config.toml
intermediate_size = 448
positions = "alibi"
tie_word_embeddings = true
max_grad_norm = 0.5
warmup_steps = 576
doc_mask = true
Each number is 50 + 10 x the weight over its row's rms, rounded and kept within 0 to 99. Layers, rows and columns count from 0. The size before them is the row's rms in percent of the matrix's.

# o: layer 3 attention output (transposed), 320x224, rms 0.0439, rows 3-7,35-39,66-71,98-103,130-135,162-167,194-199,226-231,258-263,290-294, columns 0-111
# v: layer 3 attention value, 32x224, rms 0.0393, rows 3-7, columns 0-111
o66 070:61 46 66 58 39 43 62 64 35 56 62 53 52 47 77 54 44 41 36 35 33 60 42 40 48 55 52 47 45 38 58 69 35 39 63 56 45 36 58 51 54 55 50 59 52 57 68 43 47 52 61 56 29 51 60 38 49 55 41 38 52 47 44 29 39 60 46 61 63 51 51 55 54 43 75 44 49 66 48 44 50 60 43 50 49 51 71 54 52 56 48 42 36 39 51 74 63 68 54 45 53 33 57 42 52 52 53 36 58 54 50 46
o98 066:43 58 55 35 40 42 59 56 69 34 58 55 42 56 54 60 51 52 43 40 58 51 62 54 63 50 62 29 62 64 55 49 56 38 53 43 50 56 66 46 63 48 35 52 54 39 46 43 53 57 61 44 61 39 79 40 49 68 46 47 52 55 47 51 64 71 33 50 32 56 56 41 44 54 58 44 55 41 57 45 48 31 32 67 67 44 46 68 55 38 48 47 61 35 43 35 58 52 40 51 47 45 37 42 57 54 48 57 66 54 55 58
o130 065:50 43 47 42 52 59 55 68 49 43 58 54 26 66 51 48 51 58 47 45 54 60 44 31 51 50 53 47 59 56 48 52 48 53 54 60 57 32 43 45 44 45 47 60 61 51 47 48 57 50 38 52 41 51 39 43 50 49 48 81 38 61 50 59 44 73 44 58 57 62 55 34 54 41 56 40 48 80 57 43 42 48 40 54 63 52 60 56 56 41 41 39 56 60 65 49 48 56 30 53 61 58 35 46 58 52 63 42 39 42 66 52
o162 076:57 55 53 50 49 38 26 61 61 47 57 56 46 67 52 45 52 57 56 42 39 62 47 34 47 57 30 62 51 37 35 53 31 50 38 55 34 43 73 58 44 43 45 60 46 65 46 47 40 59 36 53 35 60 35 46 47 57 50 48 58 45 49 33 36 46 53 46 56 50 50 43 58 37 68 41 48 62 47 37 55 47 58 56 39 60 62 53 58 52 51 48 52 52 29 27 69 69 47 39 41 24 44 27 62 65 51 57 48 59 67 51
o194 086:46 60 47 28 54 56 53 54 71 43 40 52 43 51 26 50 43 63 52 72 76 45 54 63 54 42 50 49 52 69 48 34 59 57 56 53 50 47 55 48 54 39 47 32 44 45 40 61 63 35 54 53 69 50 57 41 54 58 52 56 48 34 50 64 58 49 32 35 51 44 45 33 34 53 25 45 44 37 31 46 39 51 52 49 70 42 40 51 38 63 45 43 59 58 54 48 45 44 53 50 69 61 49 52 43 35 37 65 42 53 51 57
o226 098:46 64 34 51 62 62 59 55 48 53 38 61 52 48 35 51 24 56 50 53 56 31 46 55 49 56 51 39 41 64 55 55 70 59 58 33 54 58 45 37 52 49 42 30 51 47 46 35 69 47 64 58 60 48 43 53 44 49 54 59 41 45 66 50 61 57 50 50 44 53 60 35 39 53 34 50 45 32 39 43 51 32 49 55 64 42 40 42 32 67 31 59 64 65 56 45 38 40 62 52 63 61 57 46 64 41 31 55 43 56 42 63
o258 174:46 56 47 37 55 55 51 40 64 48 49 50 61 41 31 45 46 55 58 69 58 41 60 55 59 42 62 38 59 65 64 29 54 60 43 49 50 46 42 42 61 40 51 43 58 47 49 71 69 42 49 58 58 38 46 48 43 53 61 56 49 40 50 62 70 53 40 39 38 46 56 43 53 45 28 50 48 41 47 60 48 45 66 45 64 39 29 43 43 64 51 52 50 48 52 46 39 31 53 58 67 55 35 46 44 46 48 59 42 51 42 49
o290 134:49 52 42 35 57 46 39 37 63 56 35 45 53 51 32 45 35 58 53 78 56 42 56 51 57 50 66 28 57 68 59 38 63 56 38 48 61 43 41 40 49 44 46 33 48 39 35 61 67 53 41 56 59 36 56 47 51 50 52 53 32 45 55 71 63 55 45 36 44 43 57 38 57 47 24 52 50 37 55 55 32 39 55 61 60 33 35 44 41 65 52 54 59 58 49 42 43 37 65 55 61 55 48 49 46 47 48 60 44 55 54 52
v3 100:46 62 51 58 44 70 50 33 60 52 43 44 52 55 45 63 54 52 56 65 47 37 48 51 27 53 36 69 55 44 44 59 48 47 47 61 52 52 50 56 52 51 35 34 49 58 29 42 58 55 54 47 64 52 40 39 66 40 64 43 62 53 66 41 57 47 38 49 48 37 56 47 36 44 61 44 61 50 65 43 54 75 55 53 45 52 47 51 53 61 52 49 56 34 40 56 34 38 56 43 50 51 30 54 67 35 41 51 42 47 53 50
o3 070:50 67 53 50 57 53 69 49 47 47 51 40 46 54 48 51 45 54 58 48 58 49 44 40 64 56 67 48 46 52 56 45 30 57 31 38 54 41 48 44 77 56 56 63 41 47 49 50 35 37 46 59 61 57 50 38 39 51 49 45 51 62 41 37 57 39 25 44 43 40 50 49 51 45 54 59 67 62 49 52 57 51 47 56 38 72 55 46 58 21 58 49 62 67 53 52 70 24 27 52 50 55 52 54 54 61 56 46 60 36 46 50
o35 069:68 71 45 57 49 59 52 62 52 52 64 72 40 53 39 65 61 47 43 42 36 59 52 42 39 50 49 41 53 45 49 52 32 52 48 37 44 65 49 43 69 41 75 59 58 58 58 67 53 57 43 42 38 63 80 63 48 61 61 57 47 62 60 39 40 49 49 65 46 41 54 30 47 47 39 26 42 39 43 57 53 53 57 38 57 45 39 53 46 50 29 46 54 50 42 57 50 46 49 50 55 45 47 48 39 47 50 59 54 37 58 45
o67 068:48 41 48 38 54 45 47 37 61 47 49 33 62 49 42 48 57 51 60 38 45 54 61 58 44 42 75 45 42 49 54 47 44 40 19 55 57 56 47 45 52 58 50 63 54 48 61 43 51 55 45 44 57 47 54 43 42 58 60 58 45 64 45 43 54 51 39 46 47 52 46 48 46 39 55 59 48 51 68 44 37 46 40 45 50 50 73 59 37 56 44 34 37 39 59 40 44 53 59 46 54 42 52 36 48 57 62 65 55 52 59 54
o99 063:47 51 54 47 46 48 17 40 56 49 44 58 54 54 61 42 48 34 53 32 54 60 59 40 70 49 43 42 57 56 60 49 48 53 39 46 61 40 48 45 34 61 52 50 40 47 38 50 46 47 52 45 50 39 43 68 59 42 43 40 73 46 55 58 49 45 47 64 24 30 55 41 39 55 38 51 58 55 50 61 59 43 42 62 46 37 54 52 49 28 56 43 48 60 50 61 38 57 26 39 73 55 53 68 38 57 56 54 67 39 76 46
o131 064:47 65 67 51 51 47 29 58 41 54 53 61 33 52 47 59 60 61 49 42 44 61 52 47 75 32 52 54 47 44 52 43 36 30 43 46 66 51 56 41 35 38 46 48 27 54 48 54 54 53 65 46 36 37 46 51 34 65 40 35 56 52 66 60 61 31 41 42 62 41 50 54 27 46 57 57 59 43 54 41 47 38 62 63 69 46 51 49 32 61 42 44 54 54 38 47 69 58 57 59 46 45 47 39 54 51 57 62 52 56 49 48
o163 071:52 60 54 74 55 63 54 46 53 54 51 50 43 52 51 56 52 52 61 29 24 43 53 56 75 44 58 31 38 31 46 37 43 35 48 44 40 62 34 49 61 44 53 62 63 54 61 64 40 58 45 47 63 48 65 44 56 65 53 40 34 47 54 58 50 62 65 31 33 57 39 47 43 41 46 49 42 51 56 44 53 40 45 57 38 39 50 37 39 43 65 58 45 32 62 46 47 64 53 44 50 43 47 38 46 39 55 65 53 53 45 59
o195 091:49 40 48 52 49 40 43 37 67 40 37 51 40 45 49 49 44 56 41 71 48 34 31 44 42 48 22 62 58 67 43 61 60 66 69 55 56 39 42 60 51 59 55 41 50 45 36 46 77 50 38 36 41 61 58 56 47 43 61 43 48 44 41 48 55 63 54 62 51 49 45 60 57 41 63 39 44 44 51 64 50 52 45 57 45 54 21 38 62 55 42 53 62 61 39 34 38 53 47 56 43 66 46 52 51 56 33 50 47 51 58 41
o227 090:48 47 62 48 31 53 53 46 52 38 53 36 51 60 65 47 30 49 43 62 45 42 48 41 29 54 21 56 63 58 62 55 51 53 66 69 67 34 60 52 56 49 47 44 37 40 36 34 54 54 53 55 37 41 45 56 49 57 52 43 57 52 29 47 47 65 72 53 48 55 56 55 49 61 47 42 68 58 66 55 44 60 46 44 43 56 44 57 61 53 50 64 68 59 41 60 55 31 59 62 61 59 40 65 51 34 40 43 49 47 57 45
o259 176:60 47 46 45 55 29 47 46 52 53 43 37 44 47 49 47 46 52 30 75 49 36 33 39 38 50 33 63 61 56 42 52 59 57 72 46 56 32 42 69 54 54 58 47 52 40 38 44 56 52 62 44 45 51 60 61 56 46 49 56 49 37 43 63 57 45 55 72 59 50 60 46 56 48 53 39 37 52 53 62 56 54 54 47 42 57 39 49 58 54 45 53 68 64 31 48 46 48 60 44 52 66 43 56 54 55 33 42 56 55 52 36
o291 127:56 45 53 54 40 38 49 43 50 53 42 40 49 55 54 57 39 46 44 73 51 30 32 46 38 47 21 69 69 65 47 62 51 60 76 45 61 42 44 75 53 52 45 45 53 43 34 39 61 52 52 45 40 49 48 48 46 46 49 56 56 43 41 47 55 61 63 59 60 47 55 54 48 53 51 40 53 52 58 70 55 42 55 48 34 52 33 40 64 54 47 56 62 65 42 47 50 39 55 56 44 65 51 59 46 32 39 44 45 53 58 44
v4 101:38 51 48 40 53 63 51 62 44 36 54 25 37 23 58 53 51 50 68 42 44 47 69 66 39 53 59 48 52 58 47 62 49 53 51 37 47 49 38 42 45 59 36 49 47 47 41 48 34 40 69 49 67 50 64 41 50 51 52 48 51 44 61 42 53 45 39 60 43 45 55 50 61 65 48 55 54 34 40 70 50 42 58 47 55 34 49 59 42 44 34 50 58 51 39 50 59 25 59 68 71 48 34 26 44 44 34 45 49 40 50 39
o4 074:40 41 67 53 37 40 44 53 55 53 40 62 61 45 28 47 51 42 52 51 26 43 57 45 53 46 70 59 48 50 42 42 67 51 29 44 37 48 49 35 50 65 46 40 60 40 41 61 52 53 46 77 39 56 29 40 65 54 49 51 23 43 69 50 59 41 44 59 46 45 63 32 53 36 54 48 54 47 47 53 45 43 37 60 60 27 49 46 59 39 55 63 53 50 65 43 58 48 39 44 51 53 68 67 59 55 48 48 51 56 39 58
o36 069:45 48 50 45 57 43 43 58 46 50 39 53 39 62 50 53 55 49 46 54 39 45 43 37 52 55 53 47 47 37 68 39 54 53 41 48 39 32 35 64 44 38 42 48 47 58 53 47 56 44 63 60 55 56 48 38 53 53 57 56 75 50 45 55 66 66 46 26 52 52 54 35 44 37 44 63 65 51 42 58 57 51 61 51 43 58 57 39 48 45 48 45 58 64 55 29 47 64 37 27 49 47 52 66 48 72 65 46 47 53 52 61
o68 067:71 53 41 41 65 31 43 56 63 60 45 40 39 54 53 47 50 44 63 61 47 48 32 34 61 62 41 59 43 55 57 42 48 50 43 64 73 51 32 60 37 41 44 54 54 50 50 54 39 62 54 36 38 51 35 48 47 53 49 43 66 44 51 77 64 64 67 48 29 58 55 54 42 39 41 42 58 56 48 50 57 50 44 58 70 41 51 62 61 50 57 60 53 51 59 27 51 35 49 41 48 54 38 56 45 48 61 55 47 54 38 45
o100 065:44 47 50 58 45 30 40 53 48 43 44 55 41 52 51 59 44 51 47 38 46 53 36 39 71 49 59 49 64 71 38 49 46 40 46 59 62 53 53 49 51 39 55 46 62 30 52 67 59 42 57 42 55 63 48 66 45 66 58 44 63 47 41 29 62 32 45 57 39 36 73 58 42 62 51 53 35 50 32 53 26 59 49 39 60 60 58 54 59 54 56 55 36 59 44 36 56 29 50 47 42 58 52 56 47 61 41 53 41 48 66 48
o132 070:57 32 50 43 79 56 50 56 37 53 41 55 47 40 24 48 61 50 58 56 51 58 36 38 52 55 61 57 60 59 61 43 64 59 65 51 58 37 35 45 60 55 35 61 58 57 47 42 61 53 51 44 46 45 40 64 36 44 59 49 50 64 56 60 59 62 47 58 51 54 34 50 49 48 46 60 57 66 48 53 52 57 52 48 71 48 46 57 67 40 55 53 40 46 65 46 41 45 58 62 55 65 42 34 54 51 43 57 43 59 44 42
o164 075:61 35 47 63 49 53 35 54 68 52 43 45 54 54 54 40 49 66 45 54 65 46 38 37 57 65 63 56 40 53 49 40 41 50 46 82 37 55 38 56 46 53 48 52 58 63 63 49 52 53 62 61 49 35 46 69 53 42 60 54 55 52 42 70 46 51 58 44 61 55 52 53 38 54 45 39 57 61 57 49 51 40 54 53 69 41 45 47 44 65 43 47 44 45 58 51 44 59 43 50 56 68 39 49 57 51 45 47 45 43 36 41
o196 088:37 47 39 48 32 70 57 56 36 38 66 41 39 48 58 41 57 59 41 55 57 42 63 65 48 49 45 43 62 37 47 62 46 56 55 45 55 32 63 52 51 41 52 43 44 49 47 41 55 64 37 55 60 47 59 38 55 48 55 48 54 53 56 31 54 41 45 60 63 37 46 36 65 50 51 47 40 25 41 33 52 56 39 40 60 51 57 46 53 63 46 30 54 51 26 50 53 47 56 58 52 25 53 57 52 70 51 47 55 35 61 60
o228 112:45 62 46 40 51 61 64 44 40 42 49 60 50 54 53 48 43 48 40 69 59 46 68 54 43 53 36 42 56 33 42 49 59 50 52 47 39 52 51 49 51 47 53 36 63 41 51 37 45 41 45 67 48 40 70 46 47 50 43 56 68 52 62 47 39 48 41 58 60 69 51 24 58 65 49 62 20 42 48 32 73 41 56 37 54 65 57 54 56 52 45 46 62 60 45 59 55 47 62 53 55 35 53 57 48 48 58 37 51 46 54 50
o260 186:26 50 47 52 29 72 40 54 36 41 67 61 45 42 57 35 58 57 56 45 48 54 69 67 40 45 44 42 57 32 58 68 38 53 50 36 51 53 71 49 47 38 51 45 41 54 46 49 64 63 33 56 60 48 47 40 50 53 44 55 51 57 48 24 52 52 53 51 55 45 34 52 58 50 54 45 41 41 47 48 42 43 50 42 52 50 40 46 54 63 42 32 41 42 32 61 45 58 36 69 48 31 61 62 57 47 44 54 51 47 52 61
o292 134:24 49 44 42 38 78 44 41 36 40 67 64 42 40 57 43 57 45 56 52 45 50 71 58 34 52 44 51 57 27 51 71 52 59 51 33 46 46 60 43 43 49 45 37 46 52 46 42 45 56 49 54 57 50 62 46 44 42 52 59 50 56 46 32 50 43 51 53 59 45 39 50 61 53 52 47 35 45 45 50 51 53 46 36 45 50 50 49 48 60 43 28 44 38 19 67 48 46 56 76 51 25 59 60 62 50 44 48 45 46 50 59
v5 098:45 60 43 54 57 61 37 45 58 34 41 39 35 46 43 54 49 39 42 43 63 52 43 49 57 46 77 57 45 51 39 34 52 52 38 38 46 58 49 44 43 49 47 35 52 54 50 57 65 32 79 44 60 53 54 41 43 53 48 42 40 41 44 65 51 44 54 36 78 60 33 31 56 58 46 60 52 52 50 42 50 42 53 52 43 58 73 58 49 60 48 28 54 49 39 50 65 49 52 80 68 41 51 40 51 57 61 55 49 47 28 33
o5 086:48 54 48 42 60 45 44 42 37 45 60 54 58 42 47 65 58 30 51 64 72 39 48 40 39 48 54 53 59 47 61 55 50 42 58 68 45 38 58 52 32 72 57 66 59 65 53 51 57 37 35 54 64 70 39 50 47 48 54 52 62 89 55 60 52 58 34 46 49 37 60 59 48 51 63 47 52 40 43 50 49 48 39 43 42 51 30 52 30 62 47 45 35 64 59 58 40 61 46 52 53 49 43 52 46 55 37 39 56 54 57 39
o37 079:50 55 58 45 57 51 59 41 54 56 51 26 43 44 48 69 49 49 54 59 49 46 43 52 58 33 56 58 59 37 55 44 53 26 59 58 54 56 55 41 53 60 67 47 48 47 55 41 64 52 46 51 29 78 55 66 38 33 59 50 56 58 60 60 58 41 48 61 30 57 66 30 61 49 61 40 38 33 57 40 57 51 49 45 48 53 31 35 39 46 56 71 60 35 71 65 43 47 40 51 42 71 55 71 53 52 42 55 54 50 51 55
o69 077:64 54 66 32 64 35 51 53 46 61 49 33 67 34 37 57 67 53 56 55 41 56 55 62 59 40 46 52 48 45 66 58 56 48 58 49 50 47 51 38 32 53 51 32 53 33 43 30 48 51 44 42 62 49 36 45 47 45 62 28 49 68 48 55 54 65 48 64 50 40 53 59 51 29 57 47 48 56 56 47 36 77 41 48 45 47 53 66 60 49 46 46 33 61 46 62 29 51 63 33 59 54 60 46 57 42 59 45 56 52 65 41
o101 076:53 39 54 41 50 43 51 36 52 49 77 57 43 49 41 38 52 46 67 35 55 50 47 57 45 38 57 48 51 42 40 43 43 44 51 38 40 53 48 41 40 44 61 56 73 59 48 53 48 42 40 61 52 45 38 55 55 40 56 42 42 73 41 50 50 50 61 54 54 48 49 39 61 61 55 59 50 43 56 44 35 58 61 33 52 27 68 56 45 43 48 57 52 64 53 56 41 41 31 46 41 53 55 64 54 67 45 52 44 42 72 71
o133 062:41 62 47 56 65 46 49 41 60 18 57 69 37 55 61 41 51 50 62 50 41 49 40 43 40 48 50 48 60 47 45 53 45 53 53 43 41 55 52 51 55 54 51 53 50 66 47 36 63 47 29 45 44 61 47 48 58 40 30 55 56 53 51 32 42 64 57 48 48 63 47 71 30 58 56 57 60 64 63 35 35 49 37 59 57 59 65 38 39 51 33 66 46 50 47 48 50 54 52 24 58 50 55 68 40 24 39 48 52 48 54 48
o165 084:53 46 51 59 48 53 61 55 53 68 54 37 64 52 35 55 46 70 42 62 54 42 56 47 45 38 51 51 44 53 53 66 39 35 62 62 47 30 46 46 52 36 54 73 48 48 51 52 51 74 33 45 50 55 48 55 68 46 51 53 64 40 36 38 49 40 44 63 49 37 55 55 27 56 59 45 55 52 70 48 50 54 51 17 51 54 50 68 61 55 45 57 39 42 82 48 36 43 43 33 60 62 52 62 40 53 50 37 46 50 57 42
o197 092:40 46 45 53 32 49 38 47 54 53 38 62 51 50 57 62 49 67 46 51 52 37 34 51 41 55 50 54 46 40 35 42 68 55 34 44 42 52 47 52 61 44 37 44 54 58 50 58 60 40 58 62 52 48 69 51 38 73 32 59 51 35 51 45 55 42 44 32 53 57 48 33 60 43 50 69 50 49 36 50 64 30 60 43 54 49 47 39 39 49 43 44 63 57 40 48 59 55 35 78 49 43 46 40 54 45 59 70 40 42 41 56
o229 115:32 55 44 44 49 64 45 36 41 41 59 50 52 47 55 56 51 42 47 47 47 46 57 56 45 53 68 58 39 67 46 46 42 72 29 31 44 47 55 57 54 54 38 46 59 68 46 62 49 47 63 60 57 32 45 54 28 47 49 44 48 38 40 56 46 58 51 39 55 56 49 54 61 45 41 46 47 35 45 54 71 26 48 62 45 37 56 33 40 53 57 57 54 46 38 53 63 56 48 73 60 46 51 47 59 45 54 50 44 52 33 69
o261 173:45 44 52 62 25 57 31 38 58 49 31 68 50 59 72 52 41 61 40 47 56 53 45 41 49 56 44 50 43 45 31 45 62 40 41 46 50 61 48 51 52 50 51 45 41 52 48 57 45 39 62 56 37 45 66 53 51 69 38 60 53 39 69 61 48 35 50 43 51 58 50 43 48 38 39 57 60 40 43 52 51 17 71 49 49 54 45 41 37 42 36 43 64 57 26 46 56 53 32 66 46 40 49 51 53 41 62 67 47 50 29 50
o293 140:45 53 55 56 28 59 36 38 59 45 42 57 50 51 65 61 39 51 45 44 56 48 46 50 41 56 56 50 48 49 28 45 49 50 44 45 48 53 48 59 46 43 51 42 48 57 52 62 50 37 66 50 39 39 67 62 37 70 46 51 50 42 47 61 57 40 53 33 50 63 48 45 52 36 36 56 55 45 43 45 61 27 60 55 46 52 55 45 38 46 48 42 66 46 41 48 51 51 36 80 45 31 45 40 61 41 63 66 47 42 22 52
v6 100:41 63 63 38 50 62 51 55 71 61 55 28 42 52 38 37 35 54 63 57 58 47 41 30 37 46 57 42 73 65 43 57 54 52 44 45 23 38 56 40 42 54 61 47 49 58 57 51 49 51 54 47 47 45 55 26 49 52 54 33 48 56 44 42 55 53 48 56 57 36 37 60 47 65 22 36 51 59 42 42 59 54 56 57 57 53 45 59 52 52 52 49 50 43 61 48 46 71 68 51 32 63 41 50 59 48 51 52 56 69 70 50
o6 083:74 49 34 45 49 50 32 61 52 44 42 42 63 48 48 63 44 46 44 43 50 43 56 49 43 38 61 63 48 60 54 53 41 45 45 53 56 43 51 51 42 65 44 44 47 44 39 55 44 48 52 45 55 49 40 59 40 51 41 51 47 17 75 51 42 39 71 60 69 60 45 43 61 52 54 52 57 58 57 53 49 36 43 41 63 51 37 29 55 38 42 57 44 58 40 54 42 66 70 44 40 40 43 52 54 46 52 47 39 55 59 53
o38 075:52 51 68 50 61 54 38 36 63 41 58 48 42 59 59 56 51 30 44 44 54 42 55 59 49 69 33 64 41 55 60 63 39 55 62 41 51 48 46 43 73 47 56 50 57 56 42 40 59 55 48 55 52 54 51 65 53 46 62 43 63 34 58 42 52 43 55 58 46 42 58 45 40 49 69 40 54 31 60 46 31 51 47 39 33 33 45 40 42 53 38 48 36 55 55 47 32 39 38 58 43 41 63 64 37 47 63 40 39 49 47 48
o70 067:41 43 51 51 54 55 55 65 32 38 37 45 53 57 62 54 52 55 56 46 56 47 67 53 69 59 56 63 59 46 46 56 38 46 48 57 56 66 44 50 52 52 64 56 39 37 31 70 53 49 44 45 53 31 67 60 39 44 46 53 48 61 44 67 46 46 79 43 39 63 55 45 46 45 60 34 58 52 48 57 34 46 48 43 53 55 45 46 44 45 40 47 49 38 51 39 59 39 39 31 37 29 46 69 39 60 44 65 55 32 60 35
o102 070:52 45 36 46 56 48 45 43 49 44 51 40 43 54 39 49 43 54 53 59 36 60 50 49 55 59 52 67 51 50 56 59 53 52 60 57 63 55 49 29 42 60 59 65 59 44 47 63 41 36 54 27 52 51 43 39 52 48 30 42 51 46 39 53 50 27 56 72 42 63 57 58 39 57 52 70 68 62 60 60 44 47 61 53 62 42 54 44 69 61 51 58 33 50 43 54 50 59 32 35 58 54 62 52 55 54 44 43 36 51 57 37
o134 063:63 47 35 40 62 49 50 54 59 66 55 37 53 45 43 46 43 34 50 62 57 44 62 39 57 44 49 49 40 53 50 44 49 65 37 68 54 37 47 41 42 56 41 50 68 59 59 42 72 42 54 35 43 44 23 53 43 43 53 56 55 59 46 56 63 47 57 54 56 54 48 40 49 48 36 50 54 88 38 42 55 42 39 50 31 48 49 53 58 57 66 41 60 32 45 52 59 55 51 46 47 53 39 47 35 40 42 39 42 66 53 62
o166 080:32 43 60 45 37 74 57 46 48 47 46 57 50 68 54 62 65 49 57 53 46 45 63 53 44 51 47 57 49 58 56 46 43 53 55 52 49 54 47 50 47 42 48 34 47 51 23 58 54 57 49 47 46 32 50 62 53 42 50 76 49 37 51 39 53 75 42 43 33 53 56 42 45 61 51 58 49 44 58 42 61 46 35 52 29 39 44 45 70 41 48 45 56 33 39 37 48 58 40 38 42 31 46 47 59 64 42 40 50 41 34 51
o198 079:57 61 37 57 47 44 41 51 58 53 59 68 49 45 41 28 36 29 39 52 55 45 50 52 46 43 51 50 46 46 55 55 65 50 52 50 45 36 41 47 64 41 38 47 65 67 64 30 45 54 57 50 32 50 32 36 54 43 43 41 56 40 50 52 56 36 47 47 63 58 67 60 42 64 51 41 38 49 49 60 60 66 63 50 23 44 56 62 42 59 59 53 56 62 53 42 57 51 63 67 64 59 57 35 51 33 69 36 52 64 38 44
o230 110:58 54 33 38 48 43 43 51 36 38 60 38 30 38 39 50 39 50 60 61 48 45 51 42 45 45 48 48 63 63 48 61 64 44 57 40 37 50 56 37 52 58 43 39 40 52 68 43 59 55 54 60 28 36 40 31 61 54 35 43 54 25 71 55 57 48 36 57 59 56 57 56 40 57 60 63 50 56 55 42 50 58 65 59 38 51 50 47 32 36 49 40 46 47 61 65 53 32 68 49 69 71 53 51 58 38 45 40 48 56 51 63
o262 166:65 56 35 60 47 47 37 63 67 47 53 62 43 41 40 32 38 40 64 47 56 56 40 57 49 38 54 37 36 52 59 64 54 52 53 50 45 51 42 44 61 55 37 45 60 61 65 32 45 62 45 60 31 50 33 35 60 43 42 41 52 42 54 51 57 35 46 48 57 45 52 56 51 56 58 44 39 42 57 56 60 56 59 48 50 42 56 66 59 57 59 49 54 74 61 44 56 36 56 75 61 70 51 32 56 36 57 36 48 49 42 63
o294 137:65 63 38 54 45 53 37 48 60 33 61 50 46 44 29 36 40 42 52 46 51 50 40 48 53 39 52 41 45 54 44 71 64 51 51 48 48 47 49 46 63 57 35 52 55 60 76 38 43 64 49 53 29 54 36 38 56 50 50 41 49 37 57 55 48 35 35 58 65 43 58 59 52 54 54 55 43 48 44 52 48 61 54 59 48 44 56 63 55 49 47 48 56 67 58 50 53 38 59 70 64 82 54 31 56 42 64 42 47 61 45 61
v7 097:37 44 34 39 61 70 52 66 46 52 64 62 65 60 40 51 47 49 62 48 39 40 50 30 49 46 41 39 48 52 45 61 68 47 55 35 61 61 44 56 49 59 48 37 53 59 54 53 57 44 66 69 53 52 46 54 52 45 50 41 52 40 40 57 49 63 33 46 59 43 41 40 44 66 63 46 61 56 55 39 48 54 53 46 51 50 42 39 25 49 58 50 49 62 66 50 55 53 49 60 66 69 61 44 34 45 49 43 54 74 45 49
o7 087:68 49 62 53 62 52 59 47 55 52 62 36 55 42 58 62 61 48 35 48 56 73 51 87 54 43 49 46 69 54 39 53 54 44 49 59 25 61 55 55 71 51 69 34 38 45 46 52 55 46 57 32 65 47 49 42 52 52 45 54 40 45 49 51 52 36 66 48 44 47 43 50 60 43 33 47 38 46 36 50 52 56 61 54 57 39 56 66 50 44 38 52 58 37 48 67 43 51 60 38 36 39 41 42 49 46 55 51 62 53 51 52
o39 083:44 36 55 42 49 46 48 52 55 75 43 44 57 50 59 58 47 55 65 60 70 48 72 62 33 53 52 52 59 51 28 41 45 34 42 47 61 46 27 50 77 61 51 52 26 55 57 53 52 39 41 37 49 52 37 38 52 68 52 60 43 52 57 38 39 49 52 38 50 56 45 50 58 46 46 50 41 65 60 67 51 45 43 62 34 53 59 58 50 61 40 51 60 47 41 55 53 50 72 51 45 48 44 43 57 59 66 64 60 51 49 53
o71 074:47 29 56 49 58 48 67 38 46 53 50 59 45 42 50 51 62 48 42 52 41 48 49 59 61 49 45 42 39 39 47 63 51 37 58 47 52 44 37 58 37 42 52 64 56 52 60 52 44 43 51 26 46 45 38 45 55 56 52 38 57 63 50 37 54 56 42 48 44 63 45 58 62 40 49 56 38 40 52 50 73 49 37 62 69 59 72 47 60 41 55 65 65 33 41 46 38 60 53 62 33 46 55 58 51 58 66 27 51 47 43 71
o103 068:52 51 62 57 62 40 38 60 48 49 55 61 48 43 34 51 55 52 53 50 70 70 45 45 66 49 60 53 45 53 57 48 43 59 58 60 61 57 73 59 47 50 62 38 40 51 57 41 45 59 70 43 50 52 50 53 57 40 68 55 50 59 52 53 57 59 41 36 30 45 49 48 50 28 37 39 59 50 35 48 46 57 39 58 52 43 27 54 59 30 48 52 62 51 57 53 58 62 73 48 64 56 51 60 61 44 55 45 47 53 55 50
o135 076:41 33 58 46 59 63 45 35 60 44 68 33 38 46 38 29 30 43 51 65 43 57 32 47 50 65 50 45 50 43 42 39 63 76 44 50 59 47 42 47 60 54 57 67 42 55 54 60 51 56 55 50 62 52 41 70 55 63 58 55 40 73 58 38 39 40 34 52 54 48 40 55 38 25 41 64 40 47 63 50 49 37 47 50 67 63 48 49 49 28 35 42 56 44 44 69 48 42 49 48 42 55 37 47 52 38 57 65 43 57 55 56
o167 080:50 42 54 59 52 56 52 45 55 37 56 56 35 41 37 51 60 30 62 59 53 51 77 65 69 41 38 37 59 56 40 50 39 43 51 57 46 42 60 57 32 45 49 44 55 57 67 51 51 38 48 31 52 45 46 54 54 38 49 41 43 47 58 57 60 70 64 58 35 70 37 36 60 66 33 47 44 51 36 61 59 28 50 52 72 56 51 62 61 67 39 55 46 54 48 59 37 48 60 73 29 58 43 52 44 63 49 50 48 55 45 44
o199 085:47 62 44 36 51 49 23 66 44 53 50 53 65 59 60 45 35 59 46 39 56 53 37 46 32 49 54 69 51 55 46 41 61 46 39 59 42 35 50 39 62 50 48 47 39 41 42 60 48 44 56 80 65 47 58 51 46 50 38 51 64 39 52 57 53 57 42 53 54 38 41 51 55 61 62 44 60 57 46 37 54 49 59 55 45 37 21 42 55 63 54 40 42 62 63 35 62 41 49 55 74 58 48 52 63 40 46 71 38 57 46 43
o231 095:47 50 46 42 49 30 34 78 50 61 49 69 61 53 63 53 52 38 51 36 36 46 42 32 38 53 51 68 41 56 56 52 53 59 50 59 60 45 48 41 58 41 45 37 56 63 50 46 54 44 55 72 38 57 64 53 40 51 39 60 43 47 29 52 53 56 30 65 54 44 51 38 47 62 52 48 49 55 51 41 45 58 69 52 42 49 44 37 46 60 73 41 49 55 62 49 62 44 54 49 73 44 48 37 46 41 38 63 44 62 49 42
o263 159:35 58 52 28 51 49 35 61 43 43 45 58 55 59 63 42 45 64 47 27 53 45 43 46 34 36 60 70 44 52 42 46 58 55 48 58 49 40 46 36 52 52 50 48 33 44 32 53 46 43 55 77 57 54 70 45 51 57 38 55 57 32 52 48 52 61 52 40 62 33 35 32 51 55 60 50 69 60 52 35 37 61 59 51 34 42 37 47 55 47 58 38 48 63 62 46 63 43 51 47 73 47 58 49 56 40 49 62 47 50 41 54